Each number is 128 + 24 x the weight over its row's rms, rounded and kept within 0 to 255. Layers, rows and columns count from 0. The size above them is the row's rms in percent of the matrix's.

# layer 3 attention output (transposed), 448x448, rms 0.161, rows 48-50,111-114,175-178,239-242,303-306,367-370,431-434, columns 224-447
size [100  96  96  91  89  83  85 108 110 104 108  86  88 106 100 104 108 111 108  90 103  95  99 100  99  95  97]
[[111 154 154 148 109 154 153 151 155 135  99 151 128 130 136 104 112 121 115 137 130 122 117 108  97  99 118 116 146 155 161 132 106  95 118 126 203 135 104 110 118 117 157 134 164 143 144 114  89 153 166 132  81 135 124 127 113 173 153 174 113 118 144 150  79 155 173 132 135 141  97 135 119 123 131 167 128 122 140 119 112 147 123 125 106 189  81 102 132 116 139 105 125 146 121  83 115 109 116 145  93 113 140 113 110 138  85 127 109 129 125 135 159 137 140 125 127 133 154 133 152 124 163  96 171 103 100 134 151 124 150 138 110 121 141 143 111 144 126 116 106 155 145 112 128 147  90 168  84 136 131 128  78 161 137 110 198 144 162 136 118 112 131 140 141 146  77 152 176 150 141 133 112 100 169 136 120 100 132 148 137  89 142 167 100 121 132 123 131 138 126 100 129  80 150 100 121 120 155 127 106 148 113 117 111 114 120 148 110 153  94  75  98 133  90 135 127 113 140 117 148 153 167 125]
 [158 135 143 112 110  94 123 153 113 131 121  97 122 155 126 121 100 109 107 112 119 101 106 139 156 122 175  87 141 182 166 154  70 104 128 105 117 134 124 143 132  79 133 162 124 116 109 115  88 118  94 149  97 130 120 136  79 129 199 147 115 131 123 128 109 142 131 107 154 114 146  97 145 141 123 110 130  93 107 118 144  82 136 148 144 111 139 131 117 127 137 151 111 143 153 125 135  68 146  78 135 126  81 126 100  89  86 124 164 100 159 173 138 156 126 145 154 155 165 108 159 147 141 114 121 136 189 125 154 179 116 105 139 141 159 132 119 141 145 141  81 137 144 133 124 157 137 144 108 122 135 152 145 110 117 126 142 125 140 104 125 128 112 144 104 143 160 125 111 159 103 133 123 126 162 140  96 119 133 146 107 100  97 123 126 144  94 140 148 130 141 114 131  90 110 166 109 110 112 148 138 183 131 129 115 118  93  97 132 127  64 127  99 127 144 165 126 113 120 145 134 140 141 115]
 [ 83 160 115 159 137 144  83 127 109 144 107  97  98 118 110 100 148 114 123 158 116 155 124 126 140 125  98 124  97 118 112 113 173 146 133 139 114 117 118 145 146 124  92 132 146 113 130 177 124 124 149 136 149 116 100 119 161 112 152 123 165 144 141 133 128 134  97 125 122 157 126 139 151 134 180 101 160 129  77 130 122  89  83 142 130 179 135 174 119 156 147 160 137 123 128 143 150  75 133 154 166 152 123 125 131 112 128 114 131 142  95 151  96 116 103 167 149 148 133  68 143 137 148 131 130  77 102 103 141 158 105 118  91 159  97 154 123 149 148 165 149 129 160 128 181 100 120 154 187 121 140 141 118 154 129  82 150 101 148 137 134 120 104 103 164 115 118 164 119 135 132 123  97 157 144 140 141 117 150  99 107  98 115  98  94 163 150 156 124 161 146 100 139 166 128 133 136 135 124 156 142 179 111 151 184 166 147 120 103 146 131 102 147 154 125 181 125 143 137 154 149 137 106 124]
 [130 149 141 141 112 113  85 120 174  92 135 137 143  82 152 102 120 133 104 145  90 123 143 158 127 105 141 159 131  87 115 142 152 107 105 155 136 157 143 148 127  94 123 134 167 154 145  98 179 145 151 135 111 128 128 125 101 156 132 117 129 135 116 128 135 132 112 119 116 110 153  81 126 153 127 118 184 146 100 124 108 101 101 131  94 130  82 127 140 152 153 148 127 113 102  32 140  43 133 161 112 135 137 124 121 107 179  79 132 119 154 143 133 138 125 128 138  91 144  98 112 173  96 141 175  93  84 128 109 121 129 149  88  67 123 139 105 163 142 127  90 143 154 106 114 140 108 122  92 157 107 176 122 107 129 151 139  75 157  93 108 138 120 138 161 130 106 136 120 136 156 138 124 134  97 120 168 139 107 131 152 139 109 143 150  75 150 142 115  86 163 106 118 102 115 124 127 123 123 139 160 149 131 154 101 121 143 127  85 114 132 153 158 176 115 149 101 147 106 109 143 118 157 113]
 [150 148 164  84 102 141 157 148 133 125 105 108 121 101 136 127 109 118  96 170 114 147 134 105 133 184 129 106 107 130 132 105 138 191 105 104 119  89 128 116 116 145 112 170 116 118 158  97 149 111  66  84 152 133 158 155 112 161 122 147 127 128  70 135 125 142  91 175 146 158 141 126 107 119 101 105 130 112 157 150 144 175 156 148  90 132 173 126 135 129 149 113 133 144 131 129 174 127  95 160  91  88 119 121 164 127 122 134 145 137 131 106 112 100  59 109 131 118 109 131 137 115 105 156 135 130 136 150 125 140 141 134 131 142 112 112 123 118 141 168 132 117  93 125 130 125 112 137 137 106 144 152 142 182 112 157 121 146 153 119 160 107 101 149 110  95 138 160 133 124 156 101  91 121 121 113 133 115 159 116 152  89 133  80 105  88 106 146 102 120 142 114 138 104 161 149  97 129 133 140 166 138 116 127 101  78 121 106 136 156  90 126 111 129 141 117 126 110 103 114 121 132 153 108]
 [123 103 136 136  98 144 129 127  98 146 114 103 170 139 147 162 132 116 105 111 126 135 140 102 157 134 139 159 119 156 121 101 151 107 154 135 127 117 124 111 110 128 112 139 114  73 112 114 123 138 184 128 139 115 106 124 158 121 115 177 114 109 119 185 102 157 164 147  98 104 117 115 147 146 104  81 119 117 139  80 140 146 105 130 144 121 153 137 121 134 120 169 116 140 125 161 148 155  95 138 213 143  91 130 143 108  91 120 142 111 133 163 139 101 105 150 114 112 148 137 166 118 113 148  97 130  86 108 107 123 135  98 145 138  88 128 141 154  78 138 153 106 134 150  99 104 113 142 114 130 107 117 120 128 155 125 122  85 113 109 155 140 130 115 113 150 138 144 137 144 137 118 148 116  62 136 113 116 162  94  95 192 102 184 104 134  99 111 101 124 147 125 115  92 158 139 137 124 133  89 139 176 148 109 181  71 123 130 173 151 139 121 117 144 124 160 125 114 107 143 116 163 133  89]
 [151 117 143  93 170  85 145 136 118 130 145 149  95 150 120 140 103 128 100 141 168  99 105 177 132 113 129 125 110 133 129 133 103 154 179  68 144 133 146 154 134  89  92 109 122 106 131 161 129 132  86 148 141 110  82 163  80 121 138 134 149 126 111 142 153 128  81 114 120 105 139 149 155 129 133 114  98 161  95 173 116 107 131 117 110 148  77 108 159  96 168 146 123  87 114 162 150 148 102 127  63 117 169 132 174 118 147 154 144 152 176 133  98  93 119 126 156  69  95 124 148 109 123 102 103 127 150 146 101 163 122  91 131 101 136 126 124 128  94 145 156 114 146 145 143 130 139 104 150 119 110 149 118 140 117 110  98 126 164 131 137 147 116 145 115 185 109 110 152 140 147 193 114 154 163 144 136 128 149 140 119 139 105 105 133 165 104 107 128 139 145  97 105 141 141 158 141 109 117 147 125 136 110 155 132 123 146 161 127  84 156 115 157 123  96 161 137 142 138 132 137 109 163 148]
 [156 146 105 135  87 165 160 163 157 128 133  68  76 174 149 146 148 153 120 111 154 120 112 107 116 130 121 132 112 142 147 154 130  99 113 106 128 156 117 130 168 152 122 144  77  96  97 158 128 115 105 121 122 123 118 131  93 128 151 146 125 123 116 134 121 121 103 116 108 132 117 125 157 128 120 129  92 120  69 135 149 109 130 132 116 139 170 124 142 130 143 131 131 147 145 123 136 144 136 148 196  75  92 141 101 119 105 139 115 167 127 172  91 137 139 125 138 146 111 137 142  89 141 132 105  97 119  67 112 118 104  99 145 157 133 170 132 157 173 149 104 156 164 130 146 133 113 158 138 142 139 133 110 102 108 109 121 128 115 167 133 150 126 143 175 123 143 132 155 140  74 115 173 124 139 133  97 149 117 139 143 105 164 108 127 106 123 132 133 115 127 135 159 149  95 136 135 114 106 134  74 121 131  75 198 111 131 103 100  92 123  99  89  76 147 129 120  73 106 124 121  88 109 138]
 [130 111 143 141 121 123 139  78 120 107  84  72 111  74 132 107 136 114 168 114 168 120 131 180 149 116 133  78 106 102  79 173 138 121 185 168 134 155  99 114 136 131 126 100  97 130 126 120 149 129 127 173 149 122 119 143 137  90 161 115 141  99  90 177 160 145 125 101 131 105 162 119 155 157 140 136 109 171 117 150 120 102 163 101 132 126  87 128  84 117  94 154 112 126 130 173  93 117 170 129 164 111 133 113 149 115 135 106 140 106 133 117 164 145 152 143 141 129 140 112 120 116 149 142 102 140 151 134 137  94 114 109 126 169 118  99 130 157  84  96 129 164  74 137 134 151 154  86 140 117 118 132 100  75  91 102  85 122 119 115 168 145 140  82 162 147 143  73  92 127 149  88 167 126 155 103 119 146 132  99 121 172 132 150 156 134 104 135 152 148 161 143 126 125 127 123 115  79 147 117 114 128  82 124 152 135 105 135 132  92  89 154 124 107 124 126 153 131 173 144 110 125 104 163]
 [111 122  86 148 169 120 128 124 155 103 146 133 100 128 118 109 113 122 156 129 107 116 131 121 112 159 125 123 125  96 151 107 126 128 119 139 179 145 127 132  94 115 203 107 128 167 115  99 168 108 130 140 119 131 171 112 140 120 119  92 146  98 165 135 139 114 111 137 164 131 163 146 135 113 139 104 148 128 110 114  80 110 152 126 112 109  84 114 142 122 149 118 150 141 145 133 121 117 104 128 126 108 150 116 171 169 172 145 118 184 144  78 119 139 143 118 156 117 133 170 145  98  97 143 165 152 135 151  93 156 125 166 100 162 103 140  94 116 151 143 104 160 119 107 144 133 113 120 137 134 158 149  79 157  99 125 137 156 177 145 118 145 127 154 141 105 143 147 117  86 163  97 138 143 122 124 129 111  91 154 154 176 144 120 102 100 138 158 157 152  92 109 163 136 117 100 126 118 119 128 138 141 116 138 135 120 112 163 114 147 136 127 160 105 115 128 177 137 119 111 111 114 121 112]
 [129 137 110 144 134 130 138 135 137 120 136 144 194 132 154 111 131 123 162  99 121 148 116 101 102 157 114 158 161 128 127 131 138  85 102 133 165 128  83 153 116 118 129 150 173 144 105 126 119 111 160 102 106 135 163 130 135 135 128 108 131  80  89 147 146 147 144 122  98 100 110 131  97  90 104 104 155 166 107  99 137 140 140 136 133 158 136  86  99 177 106 153 117 145  91  95 136 133 126 150 168  97 101 124 139 152 149 118  58 146 190 133 141 125 185 102 113 116 133 164 110 115 119 128  83 144 107 130 152 124 146  88 109 170 113 101 135 143 118 137 137 143 121 118 105 135  93 185 116 135 100 126 124 153 122 104 162 122  98 122 138 149 166 143 137 132  91 163 105  95 117 130 122  99 109 146 119 143 153 126 154 115 106 170 155 144 127 122 137 121 118 110 105 142 105  85 109 112 165  94 107 100 161 140 130 141 107 138  91 126 117 161 135  97 134 167 124 143 138 149 134 138  84 129]
 [123 140 117 114 117 137 129 128 116 118 163  95 124 135  84 106  94 119 138 144 142 136 126 158 165 156 136 128 110 152 108 130 143 158 157 156  77 102 122 117 124 142 129 119 103 141 149  88  89 160 139 103 172 104  94 135 103 117 143 144 166 104 169 152 160 134 153 147 155 127 138 161  82 113 111 101 153 158 127 163 169 131 182 131 100 124 135 162 133 100 124 154 141  85 130 155 111 139 166 134 108 153 158 139  91 175 152 106 135 120  86 156  96  62 140 131 112 119 144  85 161 127 108 133 141 176 169  92 122 115 175  93 144 124 145  87  88 102 125 120 116 103 145 157 128 134 143 147  88 119 105  99 160 108 128 135 105 166 115 121  91 131 105 156  97  93 158  84 146 105 173 134  95 112 135 134 126 130 111 126 150 148 100  94 133 127 140 118 180 145 158 113 144 139 109 163 111 162 158 115 185 121 146 102 118 124 123 137 194 126 121 111 141 151 103 132 144 158 139  97 117 160 162  84]
 [147 140 105 113 128 106 154 152 113 126 151 138 119 148  79 126 176 144 152 123 109 111 124 122 147 101 152 138 166 130 121 129  95 130 131 129 123 145 142 151 139 131 142 121 137 131 149 131 137 150 118 148 126 100 120 121  88  61 121 103 114 120 110 115 119 154 153 125 102 115 140 180 144 169 160 164 143 133  58 142 129 113  90 113 112 111 143 140 177 109 118 116 162  94 154 103 155 158 134 168 140 151 161 124 122 135 129 134 114 105 132 144 129  95 153  77 119 125 135 144 143 159  74 118 123 103 166  95 168  85 131 112 128 120  80 132 189 108 143 164 112 121 103 119 107 138 137 141 152 140 167 139 111 125 140 101 103  81 145 135 139  97 165 148 120 124 162  83 150  99  89 180 135 124 120 113 114 148 101 101 119 153 110 134 126 120  98 115 142 124 135 108 126 127 145 127 125 164 151 159 144 117 135 123 138 126 142 115  99 103 116 124 132 113 159  99 140 165  84 165  88 120 106 113]
 [146 137 133 154 132 137 151 150 108 124 176 149 159 133 139  84 145 136 154 142 152 112 128 132 132 127  97 136 156  94 117 108 167 144 136 129 156 110 124 127 137 115 115 120  68 174 124 112 113  94  99 155  97 125 117 133 151 133 145 102 127 139 120  94 129  89 126  97  95 169  83 153 154 174 152 128 144 123  93 162 113 136 118  99 130 130  92 157 155 126 115  91 136 109 129 121  93 135 145 131  71 146 144 150 138 169 171 157 133 127  94  72 153 140 172 119 102 119 107 128  95 117 125 135 154 155 124 115  76 116 141 193 113  63 143 148 112  94 140 124 128 127  88 181 153 142 105 132 103 125 146 156 167  96 125 118 119 122  53 122 110  91 128 124 146 137 138 123 127 122 108 146 129 108 129 149 151 138 124 118 168  96 142 129 123 125 128 119 145 104 125 120 108  90 131 128 116 148 153 150 127  81 150 140 125 117 154 107 110 151 166 110 130 137 150 135  93 133 149 148 144 168  97 107]
 [130 113 170 135 132 119 161 121 130 128 102 104 148 128 121 129 120 155 155 122  96 124 143 101  91 135 138 184 178 136 147 120  95 147 147 133 187 156 147 116 146 146 138 162 115 131 115 154 112 131  87 129  99 113 158 125  79 156 161 128  87 124 152 116  88 110 132 118 137 124 140 122 112 116 113 144 107 112  88 124 138 139 140 114 115 110 175 134 144 134 112 122 167 129  87 103 100 146 145 120 128 115 156 117 154 115 132 120 116 105 160 139 124 171 142  82 133  75 126 151 118 155 134 102 190 148  71 170 125 104 155 151 111 118 114 121  96 163 109 105 101 149  79 115  98 107 144 132 141  87 162 124 135 144 133 127  88 117 145  81 130 147 119 129 115 127 153  95 119 107 128 104 159 150 138 102 161  92 154 117 133 111 115 110 130 142 137 127 129 166 118 113 158 108 172 138 107 113 178 104 120 129 147 145 118 117  96 118 106 167  68 164 151 102 144  77 147 142 147 122 109 130 147  94]
 [135 152 135  99 103 140 138 125  85 174 138 120 164 120 114 155 115 133 151 139 123 148 168 165  58 132  63  71  90 135 117  97 109 106 139 123 131 131 133 119 138 120 140 141 110 172 165 164  83 143 129 152 140 103 129 164 122 146  86 142 145 135  88 122 152 113 138 145  98 129 106 110 123 112 102  89 113  96 156 109 115 135 146 112 133 110 142 123 100 108 162 132 138 162  91 115 160 105 110 130  84 115 156 148 175 108  97 152 122 106 108 116 135 121 142 126 124 108 108 129  90 111 110  87 126 158  81 132 172 124  92 143 127 130 141 102 132  93 171 106 163 105 140 134 153 124 140 117 163 124 116 178 124 146 151 133 129 152 126 113 107  88 171 137 101 143 146 102  98 162 105 156 144 155 153 173 165 151 124 130 113 152 129 146  90 152 124 154 104 112  99 117 126 160 141 127  95 143 124 141 132 108 173 140 152 114 163  89 149 126 127 109  82 124 125 139 103 164 135 111 131 118 125 150]
 [125 124 143  95 186 115 107  75 130 137 137 152 130 128 105 169  99 148 142 125 100 150 139 118 129 102 145 201 129 114 132 106 111 159 104 132  98 130 110 130 132 127 134 121 101 163  72 177 110 133 136 119 140 192 116 116 178 158 153 116 104 157 127 108 108  85 130 137  98 124 114 119 116  96 144 137 125  77 140 157 135 104 145 113 133 132 170 144 122 140 131 124 110 133  94 115 130 130 204 153 165 161 102 168 132  89 138 122 131 130 110 153 129 140 161 123 114 145 156 144 120 129 125 141 112 146 131 117 113 126 132  97 168  82 118 138 118 159 142 125 111 117 150 151 140 128 131 104 121  99 144  70 154 133 134 108 106 108 121 145  93 152 109 131  94 111 167  94  72 118 145 180 143  94 107 112 162 140 114 172  90 162 126 124 156 109 156  82 121 117 111 159 135 178  89 129 106 175 111 105 135 106 133 121 132 111 146 144 126 112 132 138 179 159 119  99 107 140 131 125  86 104 122 128]
 [132 153 123 158 151 115 145 163 140 135 104 143 110 165 146 125 150 132 190 156 137 161  95 131  95  84  96 117 129 113 120 128 150 141 159 121 107  94 166 126 174 153 127 109 127 132 163 105 154 133 147 109 157 113 145 160 122  96  97 153 123 111  98 111 140 126  89  94 126 168 110 149  92 117  88 142 124 117 142  84 153 175 157 124 124 129 135 142 126 150 151 119 113 151 134 153 178 160 107 154  75  94 139 105 133 154 148 109 117 137 127 146 145 125  95 150  76 163  93 135 123 122 149 143 125 113 105 122 137 126 158 100 140 124 161  84 169 104 162  99 125  99 142 119 175 141 119  90 129  69  87 100 138 165 118 154 113 154 150 101 114 100 143 125 124 143 109 118 142 126 144 167 126 121 148 149 153 147  74  88 134 102 142 103 130  77 188 170 140 136 115 130 138 179 127 104 141 113 102 104 147  76 142 134 120 184 177 129 113 115 138 138 148  94 119  86 128 154 152 102 149 146 155 152]
 [128 124 125 127  97 100 144 118 184 107 131 152 161 150 145 155 135 127  89 143 137 131 113 108 113 160 134  99 110 114 155 147 143 131 121  79 109 151 107 124  62 129 176 134 121 148 110 125 129 135 130  95 122 151 184 142 135 100 148 140  72 180 121 117 142 102 130 108 131 147 118 137 112  73 113 174 141 102  81 151 145 177 148 130 137 106 150 167 169  71 125 111 117 107 175 110 132 125 137 126 144 103 108 125  80 114 146 149 105 167 111  78 179 118 117 105 125 120  92 118 143 115 101 112  93 140 154 140 106 113 120 147 164  76 124 128 139 112 100 111 113 144 110 174 107 132 189  92 125 125 119 113  99 114 134 146 133 186 130 119 114 134 104 133 117 109 161 129 144 128 127  86 135 107 109 122  80 113 126 129 162 196 132 105 137  79 111 124 181  72 126 141 131  94  87 123 142 120 112 112 152 100 148 122 123  49 112 147 127 121 148 118  94  87 113  95 131 132 126 128 136 123  67 174]
 [139 122 166 144 202 101 126 127  72  83 141 111 132 163 151 148 107 174 106 111 136 122 124 116 138 127 142 160 154 161 194 117 131 103 105 131 148 137 137 158 112 124 162  87 107 165 153 129 128 104 151  93 129 114  82 123 169  83 176 107 145 135 170 118 157  99  88 134 138 111  90 112 157 134 138 151 131 150 141 138  89 137 149 119 158 159 159 141 167 118 133  99 129  86 122 146 140 145 154 135 135 146 105 127  89 114 138 156 165  97 117 130 191 152 127 143 148 137 109 104 145 143 128 133 119 173 110  97 101 165 178  99 123 137 116 101 115 110 135 133 149 124 114 163 126 121 134 110  97  91 132 155 113 103 116  68 140 143 149 153 117 165 130 141 154 130 101 135  82 110 176 134 134 120 148 100  69 112 149 155 118  85 118 135 118 115 150 138 149 147  92 140 121 124 123 146 151 123 124 103 153 100  99 119 128 134 155 127 134 106 110 142 109 118 112 158 108 149 140 129 145 146 154 144]
 [158 176 123 175 149 108 140 146 132 101  95 138  95 164 128 103 122 104 152 128 101 125 145 126 115 127 137 107  99 123 116 145 108 156 134 104 127 105 121 131 119  94  81 104 159  88 155 158 122  91 133 160 135 148 152  87 136 130  77  86 157 161 183 143  96 147 111  88 109 149 144  99 132  62 184 118 146 122 110 110 157 110  80 128 150 167 116 121 120 130 160 107 127 104 113 106 132 114 106 125 117 158 110 119 105 155 118 172 133 141 138 115 119 126  76 114 165 125 120  87  98 151 129  90 118 109 118 118 146 146 105 128 113 138 151 150 129 136 171 115 123 142 145 111 114 106 101 119 141 137 140 108 125  99  86 163 109 163 127 137  91  98 109 129 128  90 102 113  98 120  80 117 126 156 118 198 152 146 133 141 103 116 118 132 120 170 126 157  97 119 130 123 128 173  97 144 123 102 104 144 133 142 107 138 152 101 147 174 121 145 111 124 172 113 174 138  90  72 175 123 136 143 117 130]
 [151 101 133 121 125 162 113  92  93 120  98 140 113 116 129 130 115 120 136 176 104 136 142 158 123 124 129 123 109 100 114 119  81 140 112 128 110 181 105 171  76 132 109 129 173 102 156 149  98 127 149 116 145 158 136 146  91 135 110 148 166  65 125 110 149 120 117 165 108 119 129  93 120 120 166 156 150 172 150 144 136 142 142 120 141 158 133  90 110 129 161 125 130 122  89  84 124 110 113 127 149 168 135 121 127 136 148 153 145 133 131 158  95 131 158  96 137 116 111  83 101 147 152 115 127 112  69 125 115 138 103 105  58 143  96 142  69  85 122 130 185 100 145  90 118 125  80 156 162 126 112 130 157  91  91 124 168 125 135 151 124 145 144 113 121 129 110 116  77 118 104 145 106 130 115 128 134 146 153 100 133 153  89 107 163  80 124  85 125 145 132 129 143 172 154 117 125 151 139 120 166 143  78 122 123 129 120 146  85 155  95 137  66 165 115 133  90 149 132 111 147  65 127 139]
 [133 135 102 154 149 162 102 106 105 137 153 127 101 134 140 132 130 123 130 115 137 138 132 119 110 127 120 127 131 141 105 140 161 139 120 117 100 133 128 130  89 120 121 130 137 125 194 111 134 132 141 141 118 127 149 115 122  90  90 139 128 135 159  75 135 142 153 109 103  96 123 146 166 166 105 113 153 154 172 127 122 115 105 128 147 106 121 112 131 132 147 168 112 123 185 148 117 158 112 106 143 145 109 121 133 114 124 131 171  85 138 130 110  88 152 138 110 197 118  79 115 140 167 107 111 110 165 101 126 145 138 162 106 141 143 108 125  82 139 137  92 112 202 104 121 152 106 178 120 119 104  92 129  99 109 150 128 117  97 161 113  64  70 157 131 123 119 127 151 118 149 121 126  93 111 154 168 160 146 133  89 114 128  99 122 121 121 151 157 125 122 114 102 123 147 165 120 163 128 137 149 112 137 103 119 116 164 118 132 117  99 101 179 183 165 111 137 119 129 133 129 106 192 131]
 [119  97  92 122 141 135 127  99 126 117 141 105 135 171 135 149 131 156 139 135  84  88 100  97 159  89 117 127 144 127 140 119 109  89 104 122 125 136  57  93 190 201 157 109 102 117 130  83 147 139 149 124 140 109  96 117  91 129 129 101 116 125 109 107 150 120 118 151 129 144 153 175 152 111 117 116 121  85 128 125 194 109 134 136 191 100 136 104 113 108 143 145 141 127 126 153 106 157 156 158 134 135 141 138 101 148 142 106  73 139 148 109 152 106 120 183  95 136 108 133 137 116 188 103  97 138 130  69 142 136  95 113  95 119 111 135 151 115 101 127 131 127 157 119 118  89 151 110 107 123 174 125 103 133 112 131 144 109 148 117 108 114 133 122 151 124 165 143 136 121 138 110 172  93 133 168 114 141 132 108 142 110 156 134  99 129 119 121 140 131 135 155 146 101 115 143 114 145 141 105 104 154 118 122 156 133 156 138 151 130 103 124 148 139 132 119 134 100 149 148  83 112 111  76]
 [122  96 104 110 174 133  61 106  67 133 142 135 135 133 128 130 113 106 169 134 154 139 132 164 135 124 114 134 115 115 103 113 138 142 110 142 120 119 135 140 140 105  81 147 137 132 169 174 156 118 100 139 111 118 158 126 151 136 123 133  92  58 153 143 165 108 102 114 129 154 132  86 115 148 136 134 134 138 111 120 158 120  97 112 169 101 124 126 117 125 169 147 128 139 128 146 133  97 110 102 130 125 130 130 156 138 187 127 154 129 120 112 145 163 125 113 125 126  81 106 112 141  78 173  99 127 138 121 123 198 132 137 120 132 138 141 136 147  95 107 173 124 165 149 129 172 180 120  95 147  86 132 136  98 138  89 106 136 105 107 155 201  81 147 126 129 126 139 150 135 112  90 128 158  91 158 131 117 115 132 111  86 168 130 132 159 164 120 130 129 119 108 126 110 103 130 138 111  89 101 131 132 150 126 121 141 121 108 115  89 125 131 127 110 110 157 139  96 117 118 147 144 140 137]
 [ 94 128 135 109 125 143  94  96 115 103 111 143 101 118 122 155 152 130  88  87  88 156 134 133  96  76 161 107 131  97 125 142 122 128  88 119 126 135 145 171  80 135 117 119 162  98 154 166 128 121 133 130 138 158 133  96 116 123  91 131 111 185 166  98 127 112  80 173 124 111  90 122 132 118 132 140 151 131 130 103 122 136 114 115  96 152 111  96 123 138  80 128 143 110 120 134  60 144 135 120 132 150 155 139  99 123 139 117 127 145  89 132 144 115 150  90 110 127 157 109 135 138 126 138 148  99 150 140 148 135 102 108 123 134 111 125 123 146 134 140 123 133 139 125 123  95 130 121 110 148 114 137  93 174 136 149 120 115 144 100 126 136  95 126 103  85 115 139 147  94 145 135 120 157 131 121  95 127 142 158 122 127 165 123 144 159 153  90 142 126 125 112 155 132  74  90 192 145 125 172 114  82  94 117 158  98 143 138 128  92 121 168 145 139 132 115  92 142 103 139 129 125 143 138]
 [163 150 125  98 113 168 168 132 139 133  96 129 138 129 103 128 142 162 148 107 139 103 116 127 105  99 140 105 157 141 141 134  99 157 121 151 161  94 106 123 132 118 114 124 139 162  90  56 118 130 113 112 150 152 135 135 167 116 116 108  79  72 126  97  95 130 124 160 157 146 133 130 114 166  60 158 187 111 153 112 133 152 126 124 130  87  98 125 132 134  62 132 173 148 154 123 117 157 111  95 123 127 174 124 104 137 107 121 119 105 105 131 146 150  73  84 115 123 131 144 144 100 155 177 141 103 188 125 102 136 101 103 123 134 139 130 119 163 163 151  99  87 114 122 131 115 124  84 131 155 148 124 147 144 156 171 167 119  95  98 127 122 162  98 105 130  98 151 128 128 112 130 157 110 113 136 116 131 107  89 113 136  94 146 130 121 106  96 128 118  81  98 122 122 123 113 118 136 108 104 119 126 125 148 103 106 131 135 142 114 152 125 101 140 145 127 107 147 112 104 149 111 161 112]]
# layer 3 attention value, 64x448, rms 0.125, rows 48-51, columns 224-447
size [101 101  95 103]
[[145 122 114 108 146 108  53 152 136 141 151  96 126 141 158 106 145 152 126  93 135 141 107 140 119 115 116 162 127  87 149 150 166 121 127 109 124 158 149 130 138 123 150  90 135 157 112  94 136 139 154 125 161 163 137 110 168  94 144  87 137 167 156 131 151 105 144 130  96  95  85 120 129  90 107 112 139  92  90 146 131 116 171 117 138 122 103 127 112 154 132 138 170 146 148 136 121 192 141  95 140 135  98 115 124 144 136 132 103 111 133 149  81 156 103 154 161 162 150 146 112 112 129 147 126 150 125 127  99 102 151 143 161 126 137  83 123  96  98 123 111 161 167 127 148 153 170 120 143 127 138 121 120 142 144  99 132 127  97 115  87 136 211 108 152 163 123 123 139 103 143 120  91 134 115  93 112 135 133 114 127 129 125 139 133  95 119 152 124 110 118 124 132 148  95 143 104 148 105 137 120 168 178 160 115 133 142 150 155 130 195 113 127 102 162 111 123 127 138  71 129 108 112 168]
 [128 142 125 107 113 112 121 127 112 112 171 122 149 173 130 164  99 177 144 160 161 157 121 107 162 140 111  90 119 142 134 166 196 159 126 129  99 146 152  91 130 210 136 118  85 136 120 102  72  94 138 122 157 117 139 146 139 165 144 114 128  88 105 106 128 148 111 136 128 152 130 121 108 107  99 138 110 146 151 111 127 119 148 125 109 100 106 118 126 101 110  85 136 108 121 119 165 152 135 154 142 134 126 141 160 178 159 170 101 128 126 106 149 133 100 147 145 162 119 159 113 111 147 104 131  95 114  71 151 116 144 118 114 100 131 133  90 127 159  90 158  72  81 132 142 128 140 107 122 140 131 145 131 131 130 115 146 119 172 182 133 109 125 152 122 172 102 119 163 150 114 117 117 139 152 108 100 149 114 220 123 129 122 123  97 130 118 151  98 139 106 151  96 143 131 118 125 122  93 127  77 108 151  47 140 161 135 137 101 123 178 110 130 134 127 103 151  98 113 110 110 100 134 114]
 [160 119 135  48 117 100 157 151 136  95 125 151 114  84 116 138 149 112 164 112  82 134 123 181 134 106 166 101 120 126  78 132 101  80 100 153 132 104 143 106 116 116 115 135 103 151 139 115 158 130  98 150 110 126 122 132 123 177 107 141  96 141 145 129 148  98 156 151 114  92 122 101 129 138 144 158 149 145  95 101 111 131 146 110 126  88 115 140  66  98 124 119 148 135 139 122 165 142 156 167 122 115 133 150 109 168 117 130 119 138 142 100 132 169 122 121 127 130 118 128 138 143 115 141 142 100 159 136 133 148 144 125 155 103  96 114 132 130 136 115 107 170 127 160 125 147 136  87 133  89 116 173 147 132 130 151  91 139 145 144 103 110 157 186 144 148 136 110 103 121 136 131 160 150 116 111 112 171 108 155 182 113 115 125 116  84 131 126 122  78 122 136 154 127 123  97 123 137 146 155 117  91 111 139 108 113 122 189 161 150 121 107 115 153 139  89 126 151 139 108 109 104 103 122]
 [109 145 134 157 120 155 146 114 140 123 149  98 128 109  95 153 121  96 145 158 136 141 111  71 109  91 178 144 144 149 152 146 135 140 118 169 141 114 113 110 150  95 144 138 160 116 115 134 148 111 101  99 137 151 135 134  77 133 127 152 138 133 120 144 152 148  70 159 139 112 134 154 116 108 120  66 119 142 113 117 128 130 136 123  76 165 131 137 121 110 109 171 156 115  59 139 116 143  97 120 161 128  98 106 137 167 117 131 109 120 114 129 102 103 147 128 130 114  91 130 171 120 131 144 139 155  83 140 120 139 123  84 117 148 165 123 162 120 110 158 110 102 181 161 132 140 131 118 129 135 121 133 112 132 107 107 189 146 159 165 146  98 157 112 165 141 177 158 130 123 124 149 134 130 132 103 149 102 128 136 186 119  90 114  99 135 121 108 137 111 119 108 178 123 107 126 119 127 110  99 141 111 105 107 130 107  95 141 108 137 120 179 127 174 114 123 183 143 106  76 131 147 111 122]]